python train.py --num_hidden_layers=14 --num_attention_heads=3 --head_dim=32 --qk_norm=false --bias="qkv" --optimizer="soap_variant" --schedule="cos" --max_seq_len=256
Each number is 500 + 40 x the weight over its row's rms, rounded and kept within 0 to 999. Layers, rows and columns count from 0. Numbers have three digits each. The size before them is the row's rms in percent of the matrix's.

# layer 9 MLP up, 320x128, rms 0.179, rows 259-319, columns 64-127
097:503437557484538535506518513510483528479515577378520441468502497540482518552456474512620489425468536505561476486446447479579453486513503421468498486523515489459480476520483522489499484509491544
095:541485537529519542482503491519530518537550510465441444468600502476508550474508489539453455438409482524532441548551488560509484515514538496492485559514512531488583481462435547557514451452442476
115:492542492487446459538489460531479525455580496491456511511500405525485497431521483424514553460565550514499521489492537508526510505502579431499555513451437437510504489505478442510484567539539504
113:510432538512482442497561512509522488486483438535532513490477441495495480480469474427482429515533539525515456512493509475462523476448534449515517476484492498530420490401464448445596545423510502
101:460488525440558581471511431472421476508507569548498543474503500496489516472512504474517473531504564502567512509546457422501502548575532467493523493479485544488512557522509432478533472464584630
100:479510551489411544493443499526498462529417479487512540532486532490494483529521616480437417507467407495473517506434508471483472472503482542444481512515469504450501520529557527531500585501444504
111:501515517466573463479499482498474482502541526487467516491428483468529496492549520479499474490541498511544522480504455545500480503517538523467531518453512482467474456514438527460472522522435474
088:506486582487489556431487543524539451536486441533500512508455537460516611516447515436466530480501532492500539545495516505547497479439469530500544503512490461465513493464476513494506485479538504
110:459478496543493468490506442604424518523503477501499403466425481580515438455466586503484458524458501450437540484517496547533491526539473492443512557503502456536473557456518461505577478527466467
094:454441453530483520571470549490526451442511455426467512459535507617568435546488473503468432482543523521494421490532490475576473510507490503514508450455469475613519521408542535553495476510518465
104:547459552502600521447521527518557488485542521466457549431477473515515552521474549563450468495569455483440440531517444588502439516525507497507496492505457459561530454591520511519546467427499480
095:513568516489506515535477503488570453478502500428468464461579504524546446522499490513545495462513555534477417521493508462501489504523555488524468604554488491442598502472556539519564504498537530
112:493395522522464484495530539558537529530478455446423571447446476508501561512487443510479502470465480551451423535572509553535498563428516557589471510540434494497442508489446539478476487485518487
103:432494544500538422468467560528452438445512474510461451473477441547528488513496486597483552515479508515494519427483458536492484474529539395529492428497480477454437492491559505490414473467467450
102:510495466504472505474508519524545511525426478488522504509435550560508568538520459534470529541459444444529542432483509489491523435466510468495459454484543537547495459460608495482576554503484464
098:521429503476448526511494532441478585504503463548583534516513485476469484529525509475456495548552503526460474538449565423529482537523444486455463544455570499489526561463500482567453548524512532
088:509460513510526539479535492586433514530473534519530544444543554517527486485548508514464517539432541472499555494519561482508483545483505522554469500439499460541436515470428506484530526537447466
091:489532510493526500504420511506483557572567407464528495555453519550511482472457470498492484503480487512441473505503501498437441481429503486517478497436517457485571527503474492476432501515572474
112:428547504472619530532535464462489486432539586536532527456489565532549496538519458455498448479480512530536409524552508524417532474510526439414474534505487529534530521468510556391550541544509501
093:469412623470469465486442512469545503548443506558442487574567472471460475536559493519497487583469552477498517534531478580476511448457502496550518518465474598467552524454550510539494521483487520
097:555585504555493481531499411536424500539474524466486484507417517567459469512502549456493534527528484535536465544510546517488467566533481487563463519507452487594449491505499425556574514492450428
093:530558524479545411524427575449532500501488424423495515445522447505563496490528577498514492455481560523519512442489419481430539531484540509430515488595484513502472451522492491483509552431486463
100:437487527515576555509469561503518452610524503435563493542435491524506530486446493455502521479442503526563450534513565514453452452489480457507476516473518478453502458482462518425491496478522525
100:550517421518507419474413517493495513490503532489520490496506505475518557553495535408516545508487550532523453534531478541466513511513520529434474437513437456421479512414499528466540461415424419
096:538501536510453426511461428498551516526527476494473487467482506514487449523572535488509482483495520508468492460554479488549400536450546605508534496516527489519477515520481524449565548517533535
100:513485482518513531495547513473464482455417532512381453496487482464468493411507512496480511522495424524526559534447475549528492486556547455471510488490503516521546521506456520507521513497546452
102:573489487437464504443546520484476497506564489425525471523541440493471432453513489488521521531535526486557554487418494515526472569487496547505512513460397500506558521406571534454465478491477481
099:545448504526490536465560565455408533483459429533496529575500433518536575500481455516512478545490494483538467507489518476439484440491514496455453477501533508588460510551539526502494517462527574
100:465474531600488570566544458462558522494501479434442488481475468552498471497457501448535519508493490569511400474491532502472550543568459530507528481531518435521494538456511474494555449557449510
108:536481566539482517408439525526471464475459541411460523473534484534507467425484523473568447520417528511555430540511455562468443522503451455467563535561446560548476527460484485505471527509580492
102:541476509530517473475487465475578417476521535585464456473507583546473463510472487454498516509513486548539476519433533467483516488522407438518538500537473463529427491554518491447432485476433550
102:511500438519528450429491467549525482487436540402539573511543486581504500564474528458482514500450496471465594504475371448519526435508477556504495489466490529473498560502525523555509594455431456
100:447456542479526464362527497465449521509463421471523492518525499519556459572513541505543444546505531459545568559490518502494503474490497558551554502506502500549513507516501457450549500496516484
093:509509519554516537550505532589519380481499498512493487499610526521507508416480512484478467487433507509536468515520479517485486454549506544556532436496420518420447446521566485489432488438479539
090:481465523456569539560462475449504459422489489439540529516512554504464521544474493533471464453524488482546534416464454480486539477518554534544537432512471418501495500483543512503436509485432460
092:501389470504499574466522541489518556492437527483491480545532447489451511547534495553585449543493557492523503415452532435498447565508565451491493441533561511544533519477499483512509472555542496
097:433554382486558507508476513530503510548491491543456564540480480443510586538535512509555444498482456445519457489448502523486434499534505510575458479494524499451545504574536525562496426487517471
091:428513500471473487561469477505475529496584568462488505462399485457455538519557536490516431592562467442467550568469544467506456525435498529516435494470520478513525488517452490466535472553486492
083:480501462459444426513522510555432501526443523518536501442563455485559492461396493527533541464563464539547543548524481533483559503515487498485548519541519508460513458515524517518476492451517516
096:491529552479506488459521564518465443498491471559538546525483508502505525549534455381507502511514503532480508467485463534486458499509541452529499475493485524533561525529379504537505509469501540
099:492523547471483442475471554508496436484500473545531547424548523536544506515521469486513495475469452433470473562429487498587489500536487524478566439512624555497528493490520463552404514506443525
103:513561466482503535507487469572535515411512498551518533468433533491519512524512500439456421471539574509440536573505471459508545545518542462559485497449514452515446484566488467511471521495456473
102:481474497581507482473514467529497474457489558507512505586486464567499449499543534459431478481457481570449533484510488489535511529562528492512489470498467453480524480540533530433397519564498508
101:414404416481522525495512493509490542489552587510514500483514491525431532495436477457446509464492454506519536458546445524516559500422505575542517427436536451419417451507478530441467464523536493
089:479549428412494498451537570539477509503491575466527538436456472570455445510522517474475481429456535495493449511558476551544457447464484441501444493534572468523525483543439478484485452426473539
106:564521565543484494487603509543530481588519455543537458450452511593433492491492500500427477490465497482542531513496466526465545501533477482562505515516482424478565466453541569431465476459503527
105:461510484543537585447520521496450575534521545544474499461495460565497498492465526463505511506529514548501439521513570442572530515459545495515516451515454545468451558443547501515458479550511455
105:532464515433503479472524420531493528454486513463504475565508488425487450430464607529434527506474477482517542532492482504544485554527487519447532478541466495492524562426460469574530464532466508
102:496537443561448526562463589519470464451511504454529499476483520515505482508502534493489524543456514450505456534514530459446488499439528482484583442450473479528523473552559507585510514494512500
097:494505501470460525515438480503543459503492534516478502525524504532518602531511515529505493493450516462451417485542509462431481486459530456456478459556447501496478427444484452487589456566434568
099:463514503496490526501416505476476489598489446497514496516497551589498518518457535517468557508518551493535515484508418558473568532432416422524516495509495474463531391578470504439475488433529490
106:554536520483477458524547463421564527504396528488524478520501516494517569537421449511557521483516508511513487553508517472475515415495501466500512537470520484444517589548425528553547479442524492
102:434481538515531551448476508474463470512567481436475466481595519482542499554464568457492482496527454584594529514531463403445495488561587468482541547462495476522475533498422497445510516491511518
096:511423550491565441514512486533511469491463476552463467482475442506494379501414522440539499494472567539442549475487460439514519510544516483509477568474507452461528542613513497481488487581503469
101:435524499520394506573500409530529498502464564529521506588520504511459476473563492482553436480522533575462526498541472552476473484442505427542512488519545483519549505529503476505518497471606520
098:499540560477551441533445544519516545498549505419476492483504499527484456462520496474486530520553449444485444512515542496520426517540483484511498493469505567473494542478490517540478512532525509
099:505485544447508542533485500383485449502504459546513508461431483472540522491514477595473529524519461516495490502582494469479474513550463594412510590484497452553544486515552532523530433467500482
105:510469507534619530518440502497482473549477526539491465537475609496556506512535540542484461534523487474533505518474537425476490498519518510476472544426488523429400428446559432472459521491486573
093:424548534581498469511520508525539541538476452468489528495491499534544510454498484510508519561468541498573531436461483470495489476527477511524528616503479560506429482505451421460455481503558564
098:505471459480501520461471555428538542485505457544509417469484490600454499469533432535531434522503522545549574460522512497537480494456519495447494509580485457514557507527476540477436413477465554
111:525501489514489461496426471544555537486560499583553473450558438462513512522453426496501470404442539550514482501470432507471463476501520495380485479485482440528497406493439438539426503498546508
# layer 9 MLP down (transposed), 320x128, rms 0.166, rows 259-319, columns 64-127
100:445540503554477598446505510492539531481480459516516483519535432482550496514454460434471486488556559514543441500506483502483425459464570511503494482409515515478540491553494583448534495533537526
100:463536479393478513478413508516544513514486484455529445549539398472463456523536492519444472447546477463490528497527548507584446471448483545521497476472467516463508463473509512463494535471501430
112:457517464536444466479458514488446498414585427531552508465528478520451465437464513472483481469528485548494494513433514558442479537491521485446557552406531432515529472528477428514515552538516470
108:517480517482464534494531541507495475479514460509484488511532539469480506511530477521478447477533442484528507369469492504553492508605478458414553460564581528510454459503480547457523468461577469
096:503429491441440516525556518523551573519513464499495486554477496503449557477576511459551496557545497444424512524524530544479483480499485512485531512543430545511513528488456545514511502445471482
106:515554479523467536563458519496459489548489511474442460497491454530547519496491484535489544480509543530543548512485602478465511447494577628447480475513521514467493529428513427518449417522483490
108:480428590537541504397544491490472550559453427406533533436511491524481494519473521493471531484557521531438514525587496523462502498462451536568529536524468421536443512490488509488477479535445473
093:427519474538516525620504509512425468542474485565506521420509515521491473509560491500484460487488542488491444502528379505458512513536533469483489529502487447555498532504510530429463514540454440
105:562466524476520552461493508502529493592478484467456410541450576541458550479519486440576459500490535521464502514464606474483549517522500468472515505463542491530518561572497479488507512563412514
090:482528431481497480440498405520498478537496549449470509498482425502457486478521501434458572487475533497504543577449499522544521564494428519481557540505535465463558429471473581492442526463529528
103:485452544548508490526551558505492468442535426507567628535486402538522542530501556472446526477515502498497514450471567440540536553474507534527464540461528481451475519515467459523468456513486485
099:453551449505508488476518538463443470531450499506534533624517459535522432548477514497406533526517454479548553458496497575492497484560535477518471612498576434396475503558457479463546502463491503
107:575519511505547423500539441497466443521443493518550481474502553485490526457467483543492495474530443533515529569608456505500560471473557592474427543447500525520500481493430480454505518492530537
101:562481539507502505444450490496547453486424532538429512552436475531525531479567430482488508538486465503509466473505515489517498531453485459521486482480490492453500478519592558510433486484462579
097:551457540497463472546479504506514446495553539523514563532472454524470492545494444505517534528519476497469443486524499478536535522506515577447545485472521492499484458503517493469405468503464451
101:503487516494442510482483495450534537520489466540468459558444527466418500532483502502554499443488505550435445528491492493511541410486507524548512520442548567534504530515523426499516473521456542
090:554498458491534486503532528504569507514501493526441432333502567508491610533442506529538548568490472499489458472437516540491501525462500444453489521470544549489523531538462570521458444491564560
088:504524504469497510500550451486480525458507530524498559577525542478551512473524539596510504450524450490507579606541498489532478467531516578536547463414472511547467564532492533614493511537414528
112:492511513476596450513476561442503440487439482561473510448517485481473488448568455541578491483479485475490523441480466524556501568532525481439426505478454503505543518500517469496477543471473444
098:499500503502476480464467549501482453499473533493499514583453480495408519456484416485441448503440512479514487538588556430516538451465500506485474472552467501545539517485457499477519530543501419
096:503480449517523524436443536494554483496572523492483499538566576562466562497516496511497560593480551508514479446488497458545556498490465486486522471518542458506508479360486550528494557495569446
096:506538574467491522443499527483540505547493569502520440513507514533545453515517568587472505487552506484506563489471478528499456506478496503522548498469438534570513431546476537425454494469509497
098:430447441508486558516572448505539469483511509582499438484502525498519485435556550475422481444511545578495518538546467470442476469453522495470430538542539513519525550499580519386459517528539439
098:476489507486500462517436502502433492547549521498585483539497478530575495490436486460424473614510480487545456586542494530454502533567523505489451477480486503527462541511447522515595484555449504
102:528468473595528469485518494468550495472482463467485524452506498540536517467525432510502496491494521471474459445452486524502440460569498552470487467532566496474562504503477465524429427500481444
097:507512552489472525471471429526447540559514461522514452488553497529523501507514522535468485488441532491530453514502500495490548491518454567584507551459456445528492515530475441562590437528510510
102:423511483537461479484467538462535614543555479479475451393509496575446520468512478438594494532549515592543506461508475489465518504516485486452504478496382494471553507468480515484490490499498495
101:496494579482556479511483543469479498467544508505522515570466504498426472510529497463482419546456478487528521462501574451562547530477507496530539488473507489496467581465589434509552488505459542
099:538460497529436485483524465493523513412504432511517533540514476472526538501448446509546534552498529484535513507470500473517455531446579478476520543466567534520502496506432458521516483491482557
101:534559514504537563466486461458539507474493514421513455479525487445398516482485472479526447483447576534485527427462523475498533475435518435472517534509476522577522494488504381479463561539456502
099:481479497557480532504546558510513464566573472426468484463539485508507514475540539533547536485596389513480528514493564517491487462494475488476496421538491552615462556463435540538489443453447553
097:499567587487458498481562517549466486448499488524477577445480536452508498465447501476501492495512474538466536624530484505536472497441576466498516540545509535470476502482444481439488479504491457
108:521499544500600480476500384512512458533449489460506509578524574488447567492543461431469513480521546533507582471503478460504478499449542506478483502510532497539464523558447527476558593456552500
095:412589489539510424458444512470487515480445501500514456561415444535448422464543460507523522525549469520538510538497510552479491450477478509501476519443472500533486553388471428474480393494527450
092:475468508583471461537568481506568507505520484501434489494511518501485481493467468492459536435506458501501585532465492494483451516529389476426472590459456564524467557525490486491490436512455494
100:582538568414466484506560471505436483468567490475505461492463484478435482516468459455510547491496484514449561532543568461517453534535548556555534520486472379494379566512541447474461500439480535
091:499569475515530486482526542538539453509475556503451534488424428445560585478599476435514441486517488532513460545490534456496463486510510499560497557537488536422454512430527520427511531535480524
093:529448517454507522590538455494492534490355501436484515484471583541519529471472484501467506540541544574458469446516518498501506483555505553433519548487480451439445542503524460551498478518531512
096:468452533457455514544481526548495515562474535511437482509436456614478523506460497501531455449473519515465501473494553447549516512459491515569457496558493507532462534532559430502517506541479462
095:565506503543498501479509514488430514540470503531550496515554525502461496490619484512480489502545507534482496458482435467534528501504456461506502518590488450515514462474497518521428547587529584
107:519565484464546387460521483512557530489547513458499468430516539480506566425547471453513489479596504491513547471465508437510533521541523511513561566505471530508515476453560515469482459485546467
092:511520488535442523490517539468547529489505525485475507446496621476522465479511448474533462580462541450540491445489559563381465498529444502507468531492484414537504542490487516489493466526493480
108:607509555550475567466469574498540472482569458482490518608484564511484427474490503484550566526454565480564499500537519505523529502513500489505582542509496480469507443485537444521496525458487523
103:441473495539451485507561441535432456508515467514503496473464479515514483529489501454477557463463464502431530539491418503509487564483437506503466454520508564527480441488514526511470415451491542
097:513527558570506523529505449469505481474567497487555467475422451482550507494499439448519433521498470461519529554538480509488518592587523583528539485437502511462473452581500467508530550537525563
102:447488554521481532440412512559535541572462457553498454548508437503429562477491513513489478470475518467563477489525445489521513480573501533498542494518527536420485485486550463469571525497498538
105:489549495526387515503461523493570475523472487454517453536528442486543527487523475527464522471492531459488493521506543519503544399514456421518459562461536537457525489492536483532484451523496538
102:478462431503449465435518523481500565539547471535524485453480520523495525531528459500587470549546567483521536537544522434538453469488440441402447493557494486507492444491500516512504450463538501
101:481589500544547506476422533453484502494387520609510417485497502535393487518499440476438489465512495468481443549527543507527497497474529466515493499464515538505471470551581530534528464508483525
100:456562394470533538532503521498527582521395475481521545443526448487443555478466515472515504546588535601517583491563488513501443455507498403515531510525524489511441487505521507523524570509487443
100:539533509503528450503450460551480502461498499481492543496466586541570518460516517452518528441488580493468506429450489561477582544476486468525538534506527494473502499537483521487510513455476493
101:458498507539523498509469509503472498550426539513467455582480514497505507525503529489499493532462524453525463468526500504527479560545485535461503415510494479496460462404513550530481549552474526
100:470470452572466436525539447518481485478465513571493463450484495477506473539528562503473485419547537479478429491499533472479543423553538534447514463531534545527453568567504521501529575469464459
098:525402485512472470405432464493527547462439492534486474585516537480518538542459474424455517569528502500545519473521439489466483517524437460537495487515413495537539418465493503510457443447442516
100:495493532477493461471510510440443493499521528555490486549510419524468540518538492492549511464450489522544450543481511452493549481426477519535480470511478391485479446468504531492525571513538455
090:506467529479514461516511463449413482522546466553503484460466439492473487508548494480518495432474513478555509500526485485484571448474554476474412466486482440508516566502476455478553498476492527
096:446481515511520474536505531466476479509463447520476516531510479463410476519487501457456495521588472528474449458467494520468571516446551473484535455485456545517522530486511487539463442498488494
102:567517534457538537517479425506550465446572513502483454574495382423462530548526537498531508442483482474437456488515449511493423475513490461446512551528511515469595551508475504492495531481543496
093:528520480480532456418441534556458507441478530521431543521570538499469451468531558527487505572523478450486564532523439474449475489470487532495434492533576554493461535426496507472465433531440456
096:485495476487490574496512565456533430482469535515556489524495454510450554537479520550532413617497545444484466407508563571560499520474563453514478545420515522467505502484537524492531536466508534
107:428456490483469575535466530529515523529458447569374478485483543509409503526508499485507550507480573478522478507448518473543503497476469474483509532546545397430532484417501544515555466478540497
# layer 9 MLP gate, 320x128, rms 0.173, rows 260-319, columns 64-127
104:526523459516444481509496497492502467484494580451501449480457529514482548528558456501507547562546449559478485489516584458460554489429567518563519439513508513538467531443540494489535428564523525
103:540501546506465467474587460505506502489551449537490511501554489514496494491510548425502444471478579520555541538508498466528470491552424483500540497532512554531550454491478532572446488561494443
108:524453459514482472502528491527447470492525538572456469500506487487500456485505411451471488473431548497423512457485499549478463567479463420445554423452592504467510512495560470523490504462573463
107:531547549480513496516474437446424483404461594497470436493563504509499523518413496555476455516437522469513469509497545534478529492456488442517478494515504547468551554499470494514488533511490507
106:509483539481576508488509505591482480512457544544496479510519396446551549470435473432518509495444561548578503438500480523513454478488486464514519501456532499565449500544511522532434548554471543
107:487497495535494532494545533523504493588506459505451476524628543475582484465520481472504487515573507583508484465496487495518509419509434505489611537480491520506428477500513586492509525471499535
088:456543543497460518566521524530522426440514450471405538401467520530558497541534472515451449454528450551525464447465564490500519453458577461428531497473470507522470464478511556499451485534532467
097:509472493553565503562484521466432555521477406498546523437479491456499487489535479567477500503489524456514489462572511485504505535394429471453536476508434502469481465477418573468473512493512548
089:443494538524477573529471547484493455481527476533490583512527582479508556574450515524462582495489458518487516556530501486470547544500520515526423484514550551486466492487514428489513556544480527
094:453472476519476479517527503519481531493531525526563500550456513534552452491506535486521392453507467429458456503505549450473499511541489477519518549544528565480482516494524559519595490555475502
096:569480475478412501480486449527526519491522476492503484559520476571476482477508532514598473475476530493465479540503394494543460584425505480491532476493581513612451471559569491525468517483496551
101:518541476537470457513458533471479503485509485519535474557516510486506475504455499493526477469528486524494484438497526436547549489530520526438551484490466485492528493487565509471559452523502505
100:550501470418574537570551501496465469496500486499521412495607582562476500476453514480436474482498590451533544488464535466508468484493516517461477471484573502474461437531457548472530478482462513
103:450502497473534516501516466467444547498579476484476489526515474524525482450502562438550504460543500407524517555609485576472505483446463481559564504479486507508463503531496459482499511509428546
101:461506478416560430496555476518493521494416514529503515490459532588490448550476549478466419478515495526536444509513472557476523483501474572506500554474547431560551466437504517487543615522526625
102:505484440512539534474551500552535430456553516450434528432495440480529457485531472516489475604465456438483514526473506538474526503500465542458557461533484482530536491522559552496547513489460492
097:494522463498443481421503514513465479488443525452562516533544514549431521426550539536517489514479480540460511553444488519431396533529436444534510495456533500497466516466466468432524553501526509
091:536482610481485527494449524503513545554468508430513501444559491496570509475483560480517512499546502513475487558582529462477565511558532528445549510453486474544501494499494550497507488526505472
096:533585566521499509486457544506519508442519505545547461541453560466535466491501515497501475510527458555444501504548452433564563554510522492544543585523487543578497465520531445549512405513467489
091:541451443525610537457511518475511477542535474457454510553455534531561476416499544462468487537505494517467424527523484513466583452482419533524470574524512482471467501507527425547491517430438507
097:518514460449536464510544511492523574446474529489529493464550490516543496538484592469515524457552600552437443520477499418494530479461492517463561525546482507494404493458429544545501462469552453
095:429482480535477463488546514530596518525458497452478506516505497428519485506560453484534478506541485532424475445429560480401482568506485548486525455571500531529514471507505491553519530492575483
103:399498488512487553535520456531471494525529528560444482507501449421484422528426490482503510505600515497501503444509586516481518568459396504471490460452521497517498458524526503450433505480450490
101:526508415539555546521485477538461479531473460507549580454538508458538594532497555436488488522446503521476489515522547428526509459531489490513518468533525558500474561506539477421451472458572540
105:578422537500430458505426464454518518465529518490515514459520489485489505460491510464505505476542470453513557521481472490502485520501460459500497533506544502440496479470567429511531469487547568
105:542496540526468530563457513541449564567452504501487533527439530472473571592586592457477507506566536477486428431531474474447468507507492531525523488500496472484442491430458573564453537473516580
110:524533499404493472487517566495517507425503465510524573523491490430534469458504529552521530529497519488498519515553477506523536560514503530501523527502434492563480459451590401539472543513501508
109:501517459520502500489483513505475506541545456457437436495481493477530588580520511583431468447489511477440527525487521496476502485499542513498522570507541506521477515478462480388405540524457541
111:471501483489485549535495485473496426612457488569453496487465494600536503472449535559534493455407439566487484509506550470406473463475454465462491466488524521532414473460479438460488509446566465
102:506515446489459496457473550480545524412564517525450488449440478466510481504409566564450516448546455475476518536458489513459551544539526468506561489545517530454482456502510480517496502508479536
104:475472572494501557613495489448428501520440481478467492545522511463481555441530545514538496446542527494494463526532541476524523506539505465502475473439526485501450462480564511472497443508498466
104:509504470397475514521461513504498530455578524594465534503552525448540533455496501479479539525526559563493472573519522456523546541468427472488541521473491537448485466542522534529437493495492501
101:450442551442531436530469473509475492486506513488502446522500625478510515515489472457466554484533456475487515447533481473499503461531529454443512562546528530509458468518516481470504445489471518
096:539476536542496528442545511503541493528564491537473476510466516529514510429435489492540518496506505490489464418428489492502567529483494588461456542519437490522503540497480471541481486471511498
094:563417506435441543517500541490542513484440541541444509557494500495483527524577427528552507487505494554469487521514476488480543442437483555558517532478474456453457531446453502461515471475442479
096:489557525463499512589455544558510487506548603553560497580510491506489558480548428491547498582458504487541585446507581511507522466458505480480513563445461472506466459461492479476497562559489436
096:525465578547502461505530564447509512488495477509533434540453459510600510543499542431529456513507484385525489529510495426545535585595533455472479533508557488493538471480481487564544516553511464
093:480485457464553513561453597500512554512468508481513475455470477532502455505456523555458514515511485423516499485497551483540488460491494496578541484515503515541434572520515451442494546499501527
096:473479465431492479481466510451586483485541490473491536495563540450554554480506533499477526463502487534487458443506516518483518552562571467443478542505512501633491430473557624481501446583520557
105:574404551503413532515583463449502540522528480584512537539452499493442525461527581468533474528513525525514505588517526447481464498495515463513457421445509528553475455454522498435481466512521497
102:475505441557459468466485460446442514483416471521472486488528525500528549558503497520503527464509497502542521523508497387540543544519531527460566536476504526487449486524554529561493470481468508
104:563481453458516459527469530459535559481471503537536496493477452510583568540504546473543554547487493566519553561456534539439511487453486461508587451491516507528516440486561543437520439496574476
105:434490504434497525502569514482501516474515545496557537489496473434540458478500499462431564531475510497495551447516502504504502515495449467531415476546501519564511463543493523533480468476543492
095:465506523491512487549487500489471474507522508520545554556456603489502503504457556502552545559508487602565453438514460523507536504536549514427478479510585445476492455464493561558457483475492620
108:545496509534526503525462482519488515418490430526471507531428472551501625503473523528524517429467488539481558504505527560533520435473535470539599486457447517444521513511516459431515501565488514
103:537503475422479497484468530576538488528520435560414457540528537465512513524510584511477476425455449485491505484490555530502501522562540481526524495528583486511478491474532554392487423513516475
102:543476482454505508494470488574469496482440541493502504485557469455469521492549511531531516510427520495424518466511593474524510520545455528450499463551455515503532531564482520461422530535549433
098:540509512514531476480442419588476538526466454467500477497548480540481470582464467417457521470483416571505494514544498525461493504468441500524542520488533448453502548479517547500461527463477516
101:560488535553529541506447494502538545517602464516472520531495490611469523516434509493480515561448469562444486574485493452467516480509455497517542549564468506505487537460537519537479465507463517
098:518465465532493469510430480482538534504552502504534545464522474574556537450497471547477544461538472524532471461477532497423500512478475473487528493508589525475497488504541531429442517525523527
107:457475490563502473475569484558519442485526531511459483481502521486515512416538540493468480473497502522452556487494459509542477532481404505421583547510406499508514399493532452498533542482452476
095:417455474518503461482458558538495504484518462483512451513518557506514529526508594438497503502507504461518533525456452513465510487475491567424462491587528522536517531560469497523491509503493586
098:514512441401411457459500493480522548472513433529493468594477498436589525490443492474526538491527566457554539421525506528508506524521471537501504514456525529501508509505485472448446463548516515
101:491528532476479413489477533495500511582500482499463437524517479445544530523560501517457556529514434428434543477465563558512567583514479459488560523487466523512432521506519536515527544503504491
096:500503517507540490511495561581382531530474494512474462489474435474469466452537518526458458456516431583524502465507527469523495515461453536512506554427516498522490508448567497509459506453501574
099:505470465479494457506537471539521570490508458526459528494445532532541451367497479477571497489531479492472502498425500618531505503479525524478553528536488481466558468550454455593533538577476488
093:570561496526552517549561490555433483497490459490513451475483436466494536448527514483491498522564473471526487503510470550541546500470510553484519479488476558619481441446491574525458500500525518
092:507502507511526531496506564548432504566555467568520538475485549524496498475553551466433556468480460561544497464531567410497477479434491489444450488535497494447491552586479498491547505530520448
098:508537486455452550528555514517450517514457509507488528461505507479469477573537492511491539476472532501514599428540440522449534575465500439501551528446556542564490482492497474481518540556469547
103:507459557537516503418490516481543563496454481491557484489525461474547542525493533446574542453494488561469528545509415512423448526532429473493471528513576508575477515545429515492528588459482515